Weights of a small transformer language model: RMSNorm before each block.
Each number is 128 + 24 x the weight over its row's rms, rounded and kept within 0 to 255. Layers, rows and columns count from 0. Numbers have three digits each. The size before them is the row's rms in percent of the matrix's.

# k: layer 4 attention key, 256x256, rms 0.144, rows 146-166, columns 0-127
# q: layer 4 attention query, 256x256, rms 0.148, rows 147-166, columns 0-127
# v: layer 4 attention value, 256x256, rms 0.145, rows 128-159, columns 0-127
# o: layer 4 attention output (transposed), 256x256, rms 0.131, rows 128-159, columns 0-127
k146 126:162097154178100117145161115091135148113157091083134082106145131166097125148093112101133166155145154145157061139145108104133145065117128139143152080127105112142142142142151123131119154137120111155116131132098110106140095157118152119087129157125126108184147130126149078094099145116114157110127163145127136143123125153102142117131152136095114135152162115122131136139092155148081140093156
q147 096:157087140128116139114092144111169111133122116164147104098128164091128165164106149140108139130141132126124123120132164127120145138148182076107160157168089114136166119143183100076115091131131150155145123168098123143154120144137140125073168160114169124156145138139148169128143140136116084153124126144147130092127120142124158132142152179150147103094106154168116150100155142101159110106094
k147 084:116142126159161154135189160118091113113107098143129083142105156162114111160115084119076120143132087132145108146092104162113151087090165133107145122140096111061153135128098133129136144089138138137115127121104138163114105094123135134132144114145176120122087128114138121099125104097112131127133123137131086184148127112138148126129147102108152108136167141111129132109165107137100087112118
q148 085:177138085143159178111140109148151111106118153092133115141139095164114123087122122114147171137109183133076106134131126194131124103092103107113084124077134138149117147112127128169145099123182126141098108114166130086117105169164111122105120148143147122102115139111111126129085176119104145123156098144144157147114121139112171111122107094112123088141087162146098134147109118157147137092126
k148 078:159121170130120162167128101134160113117102101091109148146097119131150144134100141115130145129152097155122123119134102104168099118116126158141127091139113109097132128138079119139182123166154117139135141122077120117114093087119138116108114140114107142123123180135129108125101107135133165109166166088133127118120127189113134077122100127123138144137108091092122126139119127050106125119135
q149 095:147130136149129100107153145173111122154126074131129089117134111136132127165149083183133135151113161117131098145106106119124134140108163136133126156142123119124108143159151169148096131108153120143173123115070151130127089106161141153103158140107144143148124145097117129103140115132125085136124082124140139131130123152122148124142135172105117100161154146124170137130115140109166129118142
k149 097:140124123149150155096129092121085129118101120139152173080146111073091153129138115124138108119157103132140093101147130172110156108124118154138103157080074078109157151157139128135140133116120140132127123160102122148109137115142157098135109097147077113108130127139123137166157156100109149114138145096111104086208107118135153110139131137142125130133160088151126146121166119113113116118128
q150 089:131130108163095154145134146132075139167098100150168193116144154156106106191110131079126111185104132181128092098143097145157107134158161153149122095112097092132140121144128176151147115144147129161168097125124140158144116142121152167133191144112177112099118135149129127124111162147144127143133153134105130094152152168134126112140158108129125126096165124128154083169139149125116120127110
k150 087:127127160125158130132132126070140133119147129149123134136083093108114127124096119131157149161057158067112151166118133149129173132127113095129121136150136080149128088186116089120122154099133132113110142143116122087167097136166107112131112140137106139094153119160176127126139147121124131147123073130128141117064143134117096159142162153132110136162147151108132077107126080122153087130092
q151 082:123176148122157131164130182142161135112149112128151097096111095170108131129155135105127108119177144118089131151104129105140085155123111150145165128135154122137119152099110179169114137146116132142120121083139106133119100151124136177117145157105148187131129184098114081129141124127125103127155136120170118119118143135140129127239113109105117126145144125116128132161128132123140101109115
k151 082:166114147145123126144147112129121155126121126132093172168162098152125158121150104094148110132140128114108126133081129162119103096158095142103125126120081132125160140131151140147165110157148093144134127150088120092120076149145113105104110125139122110164178143153097158133137183155146159145116127087124132125124156134110121136109111116133115143123094132124067138143102130144142101152132
q152 102:087106103148154148158171106159086136119135152126086139163119139183131166127113123088131132092147136122111108147145105060125137095130098136120152109115094161154107125122129130113126096132194097118101115103121117135148136078170110121127137142153103113149139136126109114052148137102135155130132104132101137131134096141125109119143169126102117130115110132089118111085088153107109106169144
k152 088:147105103137126159162144098117088131092115094122107168120131154115145155137101138109144097114120111131124087128136107119162170132123164160152115107150101130121129133131161117150110129139081125106158105128096127128115087119097147067116120143104138135148123092150167143106125140133150145077100142148098075136144086148138129126094103136140119144116193085149138117102140151159118121129156
q153 093:113089131109129136113131097184145090072139104139157158142067123116124129097119173133130147126138128149133155161111136108110152085138138112147114130144096072105148127116099137083112099138145148138132153108172127116134129161131108106114095158137110128136094100112130118128153108119146108137124110132148118147112114106156094157102141151149128114157163161117132166114153107114120151104092
k153 094:156107117121146118123152096154136140146139183129111056109146161145129187152160119158124106124151148146100136125107168124169145132192092101073095108124135138128115137113146168144098177113102087096168121104165151154152177122146120134157130120090114116076136122133132120103166147098143132135114143115086137101113118163114151106088145134124137133112119099071135152115114132099177182124160
q154 088:115169152124086182115115185076102144132087131157172139154105129124134112147085124192122094117112101145121120133132096145106127158131144103147142135173115106121143108172153134099115112101112176132153154120115122146126125149120156105107167123126134153108109162182145195148135167140102147143114126146147132137132093149142136135147113144144150122134131162102128167073112144146130138098130
k154 087:090175121116157107144107126160129132127118147137109124139095091137144148093149126096133093125137114122117141101140151134090177110107155139114106149119112156119086110138125121122121144098144130119103113159169121157155156094127140110153148112082151165094111108173086155107122131141092141119157174129123177123135164127135107161129095103152152132101105165180128082095088104132136118117053
q155 090:107123129103146136161131108188155089111064137114078098131149118112108094121106150133114138139143133140136137120094148104176126139138134127118103159109102127156163150118103165150113112132140110089101140134105131125108126105122106152111095115127143155123126157144084148125091107138139099145127131101087106146109118144139110152079133163141103108143097092095157143173089145085125111156131
k155 081:177134102111112154106179106126157130113119162093130098136124165147110108125081092104155112132140157158110144129104153097122131123106139111170115141119122067123167134086128123107141096095140139121121125131114166119068129158155129120130119125133122108156145101113114092182118152122130071118093165068103157154088120168131131106124139151133117165179139118110136154165129133083148110163168
q156 080:166158135152124179155101132166161096043170128141127140159112103080108167117118137180140147117140119098127157159140148121096096164138126134123169138140148124126108095099118075131151101127093123150116121152183144151105130149106106107089137145090128129153111123090127120163133138154152137157110130112109120169106146135120139168156116120134158155122170142141141161139142107121124105096075
k156 080:122200154099149111133150118173102147132115158119112103128105126117149100110125154151113112132141103127169170139099130144129095136161151098094111121132083122132151108124112133113104135105126121117184141112154158137151206128142114145136131110133121132107118131153141121152122140140126064132137161115165133091136130084135128117102109123102104107134065148094081094198105141133145139145113
q157 098:133111097126129110108159125116108105105124129118074069123152141161158094133167164082135126122127137148115129137161117100147135120136127127111119151124127091108166146125148153156136121110166071108125119136109145101159085105119141148147156125099142130168157106125101090088113091088155121142123124105120165134071160167122187124116119120135097124118113093112127116127140117128138091119159
k157 098:099136103181134153102153114118144143102116104144147116141109180157075173114102114140147167123125114132098132105146136140166134133118139105133138126121115119134097097128138144138101111087126138128090102146116136108131091160129142131071110110175165123127119172118130119107069124136136118151115123137124125131194136149123173147119151123127128151129180112135112149105151142173157109150133
q158 087:158147162127090132149134166122134152118168112138123138119123115146142120152134175165108106106088149118129136147138114163130157168125146128108148155145141095139155069107118087090130108107154139148105145128126132166144132167092117157154134127122191136107086104112109115096124149096061138136154073148138125124110105074097149150121138169118120110158125157140117167099111149126153109096075
k158 082:122131111110109131138146178110080148113159121130110137164121129091117138132183132147096109107084130124134113133109114078125136117094091160176126102105141140113085102131123172155116134119126148106135118138140136172088124123134126089112142129115106160089120130169113144148139100095091148152137129151110116129146132113149096120131106137150165127177101129122134089136136148125121083160090
q159 084:110154177102129128140113111132138104120122113114193113157107100113131087064142112122124126081119117149156112131100152129108108117145084140132172136081168134135169108063106133081105072107104120111105114111160137135124110115162157103093146107128123161129120068100118134114136095161113116081119139146126130130125148132140115152105128138116130150153137109144144133106132148115106125156126
k159 082:131150166133086111132117139173125165075119132105112144101106132128127160140140133140120116159151146129119075155130136118068100136162141106125134098099132166142131096106143124158118157099118131126149113125149133084092144149138152122182146128078129091184104113103086114121129120136147145140148151133124174146099099114120143128081117146125131079121108159128128152110101161140155141085155
v128 076:154122167179126156168141168172115131152151113123163100118125141117092115145148112108070113115151119164141105124167123141091104096117137165163196105133107158121143155167142126126158111126067152145131091131119113143137138133123136139143145142146086137124128128154096157134152084109149155122119116121092129143155141160109148080125164167100172135132175122122153114150154149113059141113180
o128 080:114108088081119115089130119114151108101130103131097146131118106151145152091149128164157142112115114101091129124100124141135115171134161098157103110092148144104125115112144141113136169178147130090128178112128169123096146136130174143150117154117201100146127109147143127084122140138143125094128129129129127130132161106146169145120176076125115117118104159129127102138115119123148144130072
v129 079:156100115155134152126083130124134143105097116103141123114076143147119091122139115120119145188151102136168078117109090154139126130117143109203166113111110137173155132125126137134101124140094160140103160143131107162110170108168144107138162122127094127137128131160131120155150111145127171142151101118155138144128087154122104163159143174120129174138100125124122158148085127105102128151136
o129 084:158121130129129151063155164175162138118179104149099112123114123147190135141135142123145121084080114112081127129133121132126130162105116162127123099141112117128145099119118163088134114133129100128185138106101111089100176144127153134115133162146149124153123121111122122138122126092127116086143171118142130151158108185128142118129166131127104157144161169101114153148139153105184108109095
v130 091:158119131109145109123109144099134097146098129110130134120148126127181108129117188113134169129123154169141154118159147134127128155159090119130149110158124130138124102139148146128156110121140109150121136140164144143135156095061126130069136100113133122120156130154119110106153075115115143165152118110095132119148161107134090104134128133098136104113089131097121131120144113130100158159128
o130 096:068093128139091118128158136144108088142090159113103133135137149113113153104122134132112110174149118153166154124088110139148086092094091144147128121124138105139170176101168121127137143170101132076136133128146167108101086151149083100123098128128115082093129150154115086164109096137110110127104141161120133122128125106105178161118124126139157146114132146170119127123142093101129098110120
v131 075:130128135165146132143160178117140090168154125146118147124160117120139111146114116115125132142131082147102123098125151141129114135120165132133123138126117122079103136131179129113153129142105114156099086090126092157140115101092161113097107146144173142163115176125112122093145086117095124121114088191124105137116093163146157108187101181113171119123121113124148148107131146173105123114121
o131 079:133164136129115163104105098122126143136130179173123140082153121127160141173118104105131141134122148098125160139122139138141145147124142094093135106151121097124156108115098112089104165122130135157154135108137175071118137132137095109162137126095097152126146152141135138157111127121115134153169150131182127083196141130144083167090151108129107095153101129150115110143164123128139127140132
v132 073:132156145149171156155137105140152153133155140110118133136139123155108153090126154122147149112154138153148149135141118127094114119112181139123122118115116167129111122127145117071150126103135112152131138094132159122143125133097144092131089156120159137103123122100090128120110137117168116129130084134117098164150132134133161146162146112094131150094137135116108122132142134174123156122189
o132 079:119117146126106130118132136142093147085149134114136158161155131105171123177106110141159099156104136118109128153156109090165150145149131085143128127109153100148102122127121149123126165154147160085116115127116125144123139103163137117144163098141118101141157163128096127158125123136111115121137143150141135078122107086182120134116085144129138142128087083153153115121111119143114117132112
v133 080:112106130131111112079150136129122122130114120152107154134129121121107144113122132073161139108120114123130146109153143124184118170095130066148119116136107166097138094103099092169096134108151114131141148101170161137199122141133136123129117181137117134140151129114137157124109126103145119121153114111106123138134125126129077097161142132104137153088129184142107138151118110119150119067110
o133 088:105141138159105142162161098144136138124097121071156149149162126115107108107110134119113142155123170135109155106127150089163141114141127138127149131133119094159129144152125136078161191119126138151108119123115115134116106137145092097097113154136111068123114148167101114142174165138103129193105090116126138113140120112118168159153117115101144131179127103107141150106116113139130134158126
v134 076:126164172093106145159109152152130122167157162129066148135154145131134098111116084144082100164118151129086156091110130137149097119135161150099136118157132117106090112140141085143162118132134095160158142134123124119109155123126166133107120122117167116112113132169131174130129076155127085164076138149114122091130115152134112138147145095130117133148083093130173119080144126122179115154144
o134 087:107156112107156116100148089083162130128158085125116091116109117118155145147139125117136130115116138105145079130119136164109148144145085127113090133168113163152139160133124143130141118180113123109157129129124091146122103147155104095129108111149093122140139145100129117134157144112138087126117152163127182150136122085107159119099140139134122099091160167112126084143175131109133148141105
v135 087:153133133082092149094122077159149110127098220118125124137169136127121190115115140145109123129162108160116151131157127126127127127142110087099134140098083121098134159177120177124140158130140088148140135077168129115084109160124103133168135108151083106124084124098112103137110122120111108108107117146114101134119061142103160137093121120139121104142137104144105156156133141131118092101151
o135 091:151180144148144085150117162093127175122143087110125147135091134139126103130100123142097136127097129101149115136127091138124177128148105135111122165180094137153103102102120140147120103123093123141127138143120143161152124123105168123148131133127125143097151147180117129095132162137112130151124152134124129149111159090166109145149075148086075128117121109118135134098154165168137180118117
v136 088:147085155088117090121156129165147135155113141119100115137097117130164125156150145092122139134087139172134148125141106094139118133172076128146134125136156108165142128161088140104134140123148121140139127119114102105113180124154108129168142137110091131146131126149140119153171102140129106097149123097146131131051117106148097136116109118114135119150149134124114099116123115109147120135121
o136 094:127145139137145130151146158099097115131128137137134107129132172099101144075094112135131154156168122138086118131107148159162133142126103141104116148139130139102142106119168147159151124149134130142150128133111111166178150153152118129091161134100140092095126162139133111099129159128117179121092148147110129135167158122070162101149136127141116158107125115105154165127113138105144170082063
v137 084:157148098095123126136121131116100108127101131113138187129130094114115119161146145084120099106087136142137152131115140114122138160120132153164164140090122105132147106128143092112134079124100108139109125123152141116151114104127145119134125123079117173122088113137110153167127147147121171132090132134137149126116127127118089098128100186149139160103129092127173098133114115100140131146150
o137 088:150092154087093120127140139138155127128147118155104091151098124157156111119133107147141141098128136111064128152163102101117137080081157122102136102150165147151159121155117163144100175155162154101133110132118108101145132155124138170165115171124092114130159080136146116107158106117124109060116093104124112135162153139116126104157163124110064172084097126099124120165125128112123125113050
v138 068:143205128123112104158125119126129144132114119142135142114170189100103139167147138108111117145164065098108179088144136174086129139129098121147157119132128127130129146131139113110171138119090141099162166121113122135126138106131149099123126119110076124146152146139123156143135128101135123111123109176122153139162128109146163126133132118099122088110120074179130106150188123117118127108174
o138 073:116123177112097123130138157079128133095142129152162144055138080126134094105122144145141146102107112130180126155173140108141169143149146104114125161114129130124085149118152147091111097085152116166107153125139129142092130128150154186082132130150110125152149142142132133140114139138125104135129151132120159129163137144116114129102126117123125098098093117152131138108096124129153142134103
v139 085:125175110113171132139136155118100105098113143146115158121151139099129116144144143143134127065154112131136157108137111137118153156078198180168086145104112174112112121100139132119122144118123130092150106113179163195152157113128157137171121107154145153147110141085138094159165096131110119155127119144141127151151147114110112109112112154127141150109125108116148134129124140161107107152113
o139 087:179137126126104133160126096172122115130135140126125131139143088165134125115128114150109127168092150131143135159142108122157101129137146115107194089130163124113131095108107149141086122083149181164127127101145116079105119165124077118153115172134123155133176108126164146127122106155139141132133081134120084086148110090121093186130104126092120128165116129117129152108120143113124153143123
v140 091:104131099089103122167126152147160127142128140136139152122118157136090150145100094138110138102085147093075139131108104142115108146097119134124057148123132120106084088147108155177144154094160084107181128102127115072122089174175132142123143162131119124123105157100130128127090110149145115116119132143114120154129117157150152137143118137134145130153145129124154129135109138099175142090194
o140 095:158180138125170135152128102118125145116096111132150114115134117121099137135142129118111096132158122123149123140169125151124160146194137138125141130132120150135125144116160129132153088131131140107116107148108119133156127132118120120124075126098063168088106136121166122139172116149125093143108106076136171070132107129095134104127102123126143133116163130101126155140165151158124138167126
v141 078:093148121141165130109100136085159139125113115123124160122151157143111163130166116106129091116142120084086126140137145098109160136119115081097122149119144133128150147120077095116118141122097116125100128155123112098089128187110151144150107136168128117136113099129157154086104135130139096140111143114166085142174108109077158157143159131115161129117116123080148124117133088204136110138108
o141 088:101146142136131137108183097104157147118123133130147138143135118143148066152122125143083145147147120109144145138113104140118152124154115140148083118141132126101107129144140149129120107129160103138125128081132144124152111074138076157089156132128082156143178116083088125143097136098171121090148105112121148120104121095157083117117097124107089110143126135157152147135178158099097095116123
v142 085:152135123144106162144089103138131083161135123148124104102153102121174106122144086089155131162150145115103161083109160090096101136121134149139123135094163137176168157126168087167172187103136117146143123181157099136126160108129120121174122162121062101154130115125123147125119114129122131143127104119158176096084071159108116124119160132153131163133075159125124115161112102133131146129098
o142 091:113122124090198114129112140140155122117169143107102108173123146153132153131139134143130152099169140181114115118167114097147151154147078133098108126173114136140122101115089151108104101169127102125152125118084088121117115147098134104136109117126173131122102119121158087131144155127134117122102142089081115108146134084106152112152119121146128106142162088127154152118078118114137146147131
v143 072:152108114168087160127112155132151136172132138139119132132128129115135138118139039104116149109149132076103118122099139131155127104126101147113113141127114086114114143173151116153144105175129099146141132151118107135167096161106120139080099141180126109156110128145147111116089132132167170136103128137154101079165133128140115136127166150105123128129127105094126113111106074136128139147141
o143 077:127174121107179088082118119105130153110124111163132139153138140133097120153101115147110101104152156136108138126161148088125148153151087139118095152108133160107143125119092122131091105149127131103139133136121122090120124090117082119098095110111114170133104123101127114147138136143148081124133115102156176147118080112119129113115084085103122126166146140155110149158131142108113136149133
v144 083:128119124092136126094149086117118190095113155103130170140165123082084164157166157158116094120156085124144086137139132137128125119139157091172131127174124166134122124050161162133179139113121141116101138108138154134081143134123167090137109128147116127102146142074088130111122124173132118111114102136084138164172139086148139122104105125144127138133149094127162161099130131161115126109110
o144 100:147153132135069146145147157142159125111126141175147145099099114170140110141114151118152119103074099129170139148141106139104123120123160131118124135103154125118118116156086081109124156086140134171144136099148139157163128139159120133145163174104095117168166146172123106179126117159108149095137162118137132089133168152117136132157095102102155134107127149147105151113160169163117132108144
v145 084:145117120137122132157102134095111130100102086129152146106184125174115083144159148089145172141149135139174101154147131122055120105159137152120142144139107149149118123138163116089121131129098137164134145151130125113146140118137104111115093130144127106156129103136117138090120153122118179126097158119132185175123147147136155138143104150135161090116127148173135120104123145147115129118128
o145 089:133118118112145172118125160162106118162161123119084121161127143128104152150125133144141108069146139165070134167125138119164091153128114143121114131102122119099160115099120164144108087103142100095128128122160110090108130103102124131135167084096164119123122128123164122120172081108126111132177152134134094123094120123122128156116157091135124139088132108166150087193144145149145134128111
v146 075:145101149160137113156118140100113120135088178144103112111120137152115162132117097105126130111139101095122073110114117121117146116137122113169123134150149114135096137127144167141113104131091115096133136109135148112144080170152144169153142116097120128132143149120133157114098130149149173122176106110143113141147090139130124112130140158109114131179140115134108150086117141090118113128159
o146 079:131155086139074131119135126160156119100134103162174076152117127120177101140159129119119119150134125136129177127121106152127112091130127122119163127125105133101112103117148117136117166128181126139107146139143153156142157125120108151112120129132137158121104075104129097163126153090175120142113116128115137122125129131118120118137163111117106159144109150140160150173114145133159128165083
v147 083:127145158139160128114094116092076111153120120151156109160158145134138126106110181154130131088137141170122128127134145173163146170111107117092153087122146132121168155133176135132107129130166155118103132152101076117115147115147128157087150115145133136117143101152118109125161079154118130151119080127099112123156122100132120135129157135120120158080094113158133145104129115104128132127100
o147 097:067117113104129112131118109145162122111135164108116157117094151152121170116144122114091097132117104142143139129138128156112126121099130156150101142128120130159085092129173125096124115134090146146201096101167179147072101138126151133157117151128109152160125136146109097088142120164116156129143153154109166140146129148110113156155154154130149091160145182123116127137169117101123161156130
v148 072:105143145107117138146137161115175136108168122118122112135127126126146151111117136127119084098141127152124163142149147103133150129130158142137119135135087150131143089109169147156129138139119129131088092105117110152129169145138109108161120089125106118128157113113136149119083122124141091123125125097145135112137172072158106132116134120114149081120125165109165098158164144192147157168077
o148 084:131105157133125201126157108114137096129083120107160109145139135130098124124128098119146127131124128119120088098123112147183131120126115134128118131129167139128112169154135111122146114096124122176146154125120116155181142125146116110097125188129158093137143098160170144102092141149093125122099139130093121105099152100132104144127120125145124137122129153111132147076112130090103109111169
v149 086:114138122125116099165148145149110098148144124163143129119142095125140143075147105140145067130140116147089113141108169182114115180115143114139119149128128133113074138080152124114119112135108132143130146137148150137155150121142128153122156127129076100119124105119118148104116084166121148128119118138118117143076109180136117072111158147130127119135109101130139115176077102135124114140133
o149 094:163124130110148115170138125147159137104111119140114124108112103130095116161118132137134115095108196097140158107182117120123116183128146148110144119160141139163124117143104079091102151120162171123146073126110104148160107146085135099164096158140153168146095086137177107128138128085128120135126099143149126085153134108113111145129127130119111131133128123116155125097147125134140117175126
v150 079:136114122134140155129116119119113158167173131146154130158165170173138101105104186150151135172116118140164150110091114121116087130135167127130104100130136119104172060151135095137126110110147104179121144117131186077143111158109128130148194155125129134146145122091133162123120140096135174125129119103107112138118141146137168124147106093142152108135151139133136113077138143115117108104089
o150 089:134118136119091099125155084174144099143131122115089106127131104126156164153153098145125115139095100171106114125145130091183137125128111102167124098145111137091082136124107157141120151114137143111106100153122105148107106069164085107141102130152104107134111113141102130128123110139146140132167138138084130092104116104130136114115150147135106142122105101129095104164131092132100136100123
v151 081:125071149158150106149093074095096139127091138075133125082106128138149128169113110070175121136102140113171124114110114131094153109135147157114150109129130122120125132102161126114119095146104120122128099140138137159119130095125126115123148116111107101121088149160155122199106167147114141100115153143127128121144164113162119107095088121147110127123131125113107115111119120131099127095125
o151 088:111149110149121136099126112157129123126118108095157110138157138142102095062103127169148150150181104137118144107121111085175062126140082112110107129134112147114122143155124102126123131137141135131116169147127119115119110120143119132105118118168147129104150092077126112108085151117143120117140094139163105146101151122125125112092135090144120149131154111151121173133084101091144128143115
v152 076:129151136165144120114113137133118084164160153156153097137183147140149124130128112158141137132146101150110112133096139118102136150128123121129140127154116083090115136119116129111154113143134105122130093161099110157131167084077152115067134099182143139135144148129154142138102104142132115147140138153116114140148117118127145088148118133126138140124105065150148117123169166056153158136139
o152 084:095107099102140097106122114097144132137107127141140163095113111157090140159150112130153140125088093118139136108144124129150108106135124137102130116115132149149156105138119064145121130186103152121155142163126136080095111097158103130176114110106110144125115125126132163111134102109153139159149132101134184118095162149149135128120141103157125119111115157129099118100085109135121146097160
v153 076:114083122126130121156116123165119151145143132123116117098132134132153175143119140108109095128105109135147137116147117113121121140143192152159136144152154126093127128085141084101127142164146141135134140100097120207127135090138129117122130145119132119152118116093135151142116108062136173135143114117128111082121143177132138123127147135142092179128176134134116115121209140123116167169146
o153 084:107108074139120133095133090106133063105124090140142139134116111120115141122147137127151156155093126145146120120138084066119151089121129112147138138109138131110154171131118134147133159138135153127123107165130111126138144129127144137089088169135146117149133107165127120109118162186148144118093113104149073128099130127130113112146149102175144118120131138116101104122042079112100146133112
v154 082:123133163158124141147117110101119119153129152088130133118103172173140154118128139151142135145130148155092115146097178138182113116135137168140101136116122152115094149114119145141120157117155121117137141092158112109111099143122188157126140109108131162067179220163097142144143131151123144155138131144076132135160135181115084151117074181119139142134103108111127128159147126112120112108124
o154 093:131141117100130123120153123177096131115138188113142137151144102116116134122116145123157122126104137109167151145142078110174109133120147094131157104127156117122119153138124100137191130150130147099133113138123154113126109166119126109106119165158101109117115095082090100134119092100131111110127099126118145139102131127137133125095127131111117168146127135118117119062153116147131096116139
v155 074:193093101121130138129162149106140117100121145125133161134117156144153142152129125129160125133089146086109151118123119146156145159085122135141139143171129115139103104128094148156114143109134138089110174120098097137168104102149092130133152129152114155113112102156160161088117113097173127174161148136108118123124171124155136132134140135145117120149137109127118121106177116131135084143090
o155 081:119168138102166132125128082119125143128142138091158109115167163114119119107113164112147162153114094130135117108162150124169137121132168123121081121106125148109123106133100089132083114120119122129161127166122121143130191063125102121138119137124132106135139170120127131189105136136125121122093077128101125132186137143106115118117148148104123141167150144134118145145092133104118167158154
v156 084:111131106095134139151103160139144127113149163112129165120090120161137077132116154120127096124103121116150142147104150111158134136136145111142165138128125152122152110124121119097140107095150080121146140102165132141091143079146133107092128122126103147126136111140135168151191121135072118133121178138145129141091133146143102095136124163136112091155104111142159100131097133080144167169144
o156 093:155092167126099114125160109119143102165100138164091126087110124132072149131128099175133152120115123126129114124120121120117130159099083167119134094157125131143144177110133164166125100142123157101093103121104089090152143137141099131147118154092122122101161132140151158099116128121135109139135092108120142095157150142114158143114176121134106142088159142138117135112117119110098060121090
v157 082:118126120087089132090149110120161168121117139114096132161083084125113116134128149157074130120129160138121129141110151140114125151134127109093085128085159138133087138136120130152139140147160125128174143121116152099136140147117128176098127129137102134137115137166130156157180100143139123140143103126161159138131106084133113158127116168102131118118091167068123162150101120133145141161123
o157 088:113120149157169183137159180120091136098141141167105100120148141137160127095151130104111100123146113125110142125164105127113173142102125136126162103171106102161142140084144125086129147107120137112111090127154132126146130153137127130128128118106129108131166117133141082105121108106092108099098131133095119142145101099093154100108171126138138132164122116074145126109125110128148115131139
v158 096:134121103123109141144145135154094136141153191156116130101119159125099111139129118155109113122099102124102102137074103145116119151102108147145112150105165129118098125152124134157168118128132124132136125088150162134114102151160136149114133086142141134165168160119114166134135145132108148120094150122058077150072114140137180091123121130132101168162124110112151154135167128108138100141165
o158 098:138184145158159087126135116091144106107119145075158124135145111111120143129134125114124108132089116090158103122164112092131128132128148087135148112135132136101110127126092132135121125135152147107112093144098126121161134130089105100121094167115115118137131118101138151154076142111142095132118077136162159108137147135114107090137115124094167147092171148135084138105154112128130124121123
v159 076:111122157133149123078131117138168141136138096102154154121129129110087105105106147129097122130153133125157141109136113153109112131137156134098145120098133163108094135123108080164185112176141122173132113144126147136110140083123058139127143117135139149127096125116097111121123081120154188142099120116140128133143131123108093176098104131129140102123128146100103153144120139164120186097167
o159 087:124108135114083129157139170134106146113140130144050110118118144159198155144119160097105133119116114154102133157107130129096142130121112106131113121171094121119150136154140180071126145106145134091106148131150118128089091140120165129127163110140134116140112140148137137106167140136136126096163173121133070145117081111142119107132130144139101137126108113162133152130102107101107111113093
q160 099:127136130125121088107136105130077125138142184135149116136161078131104104171129135133135123106140131098079135132160117120117133131132161123128161170124122092124121125177106121125072149152121153136111104140117108091121119107087158120109106139102135093113098107130186143127123161129115124121173142116143100167091168142144106102077142082132127133132099132123123157112125108149129115074137
k160 104:116133129160139114139116097110152116090142130159127168125142130117115106139118148115124108125125116083184175099101136113120155171147119124102130121141144143115109118118140108106159136101117110125128144157145112117098131089136150193101108137105156106098105122176108072139165126116164123149133135094108108160124122136163166105185104117143116118087135154163137121141132099111146124107135
q161 099:146094172130142125137157154163163147113082117127092115132110120155119156133067129109131106176145133125116089133110106119140122082126072090120124109123119089130130135064178111126127133104117159088143107070137152108129123125143136112110149163143076165098138145155132143127181080102145126123126133106087144110095110143099127131131104137103128114137176124103115125146154163142123168184141
k161 093:102156116090148132112100127098106141123079123116105106095150104129152126066161138095143164115091178127078100110105129126103166156103148140111135138129097137112125108148096140112115104134128135157140126157145136143153117133083135075141134122118135123171124147117154167106129146085161139113113125184129115181137150114126128120125182114134097154119145174090178164103165134092104128129130
q162 087:102103132143135104119125170129129094164102176102112093157165102174089142129119115148164139121181149114063154158165108111143128110130129117122101140128111131090140125128139154102105118149143158162119087122081132124127161148095106107095147125114101162108142154133127110112137083081128110135159128122138143135116152159119117156081097053139105155125121124119125125095127141158153118121133
k162 087:112134114119123129136142111111117100122117141132128135102132076106149099116130077118148138147144131137122157090109128131117129161142096093134115149134111140145143120086149105116126148113131148168145096122114125086175099147126169125110113104141167113160111101142130110122151162117158186105132131154171139096143155131126142109116130134146109150129094187123138174100123102078131102120142
q163 108:142122141132115159143135128135132165117066112120137128130130132122115142133089118132149128148115116111147121114126141127173113149118097097111135120154116132098119149109169098112188132126134156125109110082148151133092116149146117153107107198161100161111142157194113113114152161131154098121097102114103141112129106078124093096144103176111087092137161125132143111135138173144105160155131
k163 101:154108187128124147111129155129108151110103123119102134116107118137120185129162115118080115127139135155085096143130172143142136132108133131146128134136132143144139137123092139134112161156119142151122118149139149144125137171124110105168143129110118144153105125074107171117118121129098189114126085141142127104132140127106072154107159169130131120171110124106155115124098147196090131149119
q164 095:122133135155158141172152125155137150144086131126133145120134122127152125129122115135128128108143130073158115122151120137160149119140119097140122104141109093134097140049120099129170129144117151156103107087143151148130125115151108140092096153132091148108126144191098129143140125097151103155103123097093128131140142121112109095130101137100170124149131158144118143128131146161147134145116
k164 096:154128161136124140150154148144138123104089142081087119131118117112125186127136157136141140104158140152082129200112146146145118097083139108170155163154109131162126158168089149122143121141118152111160143140125119153118119152144102089139155113085111115112156150133129129099100115115127179124114149155106145116113151142104107127110161163126119141205089126078156108150123158155156116134097
q165 078:106129136094120120132111132088103136130123087137113168116095149102142115141145168149102128128135118149138123137178146107099119112120134154108120146145154130159119103172118103155113116108107076110130124119117089163147127143139109144150131096180170072107125112112138093153108127124101131109149095138107102135123128103124160114165140130106137144145158128141188104143126110125102090110137
k165 079:144110138155124152132136086098138144071155167130154142149127134167135149146125145107130142109148098093197102149100119158112116141162144194107133127127136137150107145131137103124151159115093109117096112074137129130070074116124107149094073112164090146136132182136124104124135112145143096134143139088076107110125115143159156107091109122121146130106153110151138104141115154143124101136164
q166 091:159162117112067148139156129119105118118163100157126138110094118194113094121117145135139126102152121155107090124143142115163131141136109123134134122090141112138124158147112115140168111122119153175141113121114162127155135132104160154109144156074123079093137131077121112140139136130159099173112098143155112158110135119091142095166116111099119126138146150109127130189127117137146157095114
k166 100:163131081139137140074125101128143162127137162166113110130117142146124150109109117110127141103176118126140138104142139126154142161097081102108125158155129141119161110152135146129125148106116093140120149154133093080157128150130087143096127179149145142133126142153129140145143148116127114083149121143111139162129080112199161126206133143090124124145097092144143119117106173151101120143131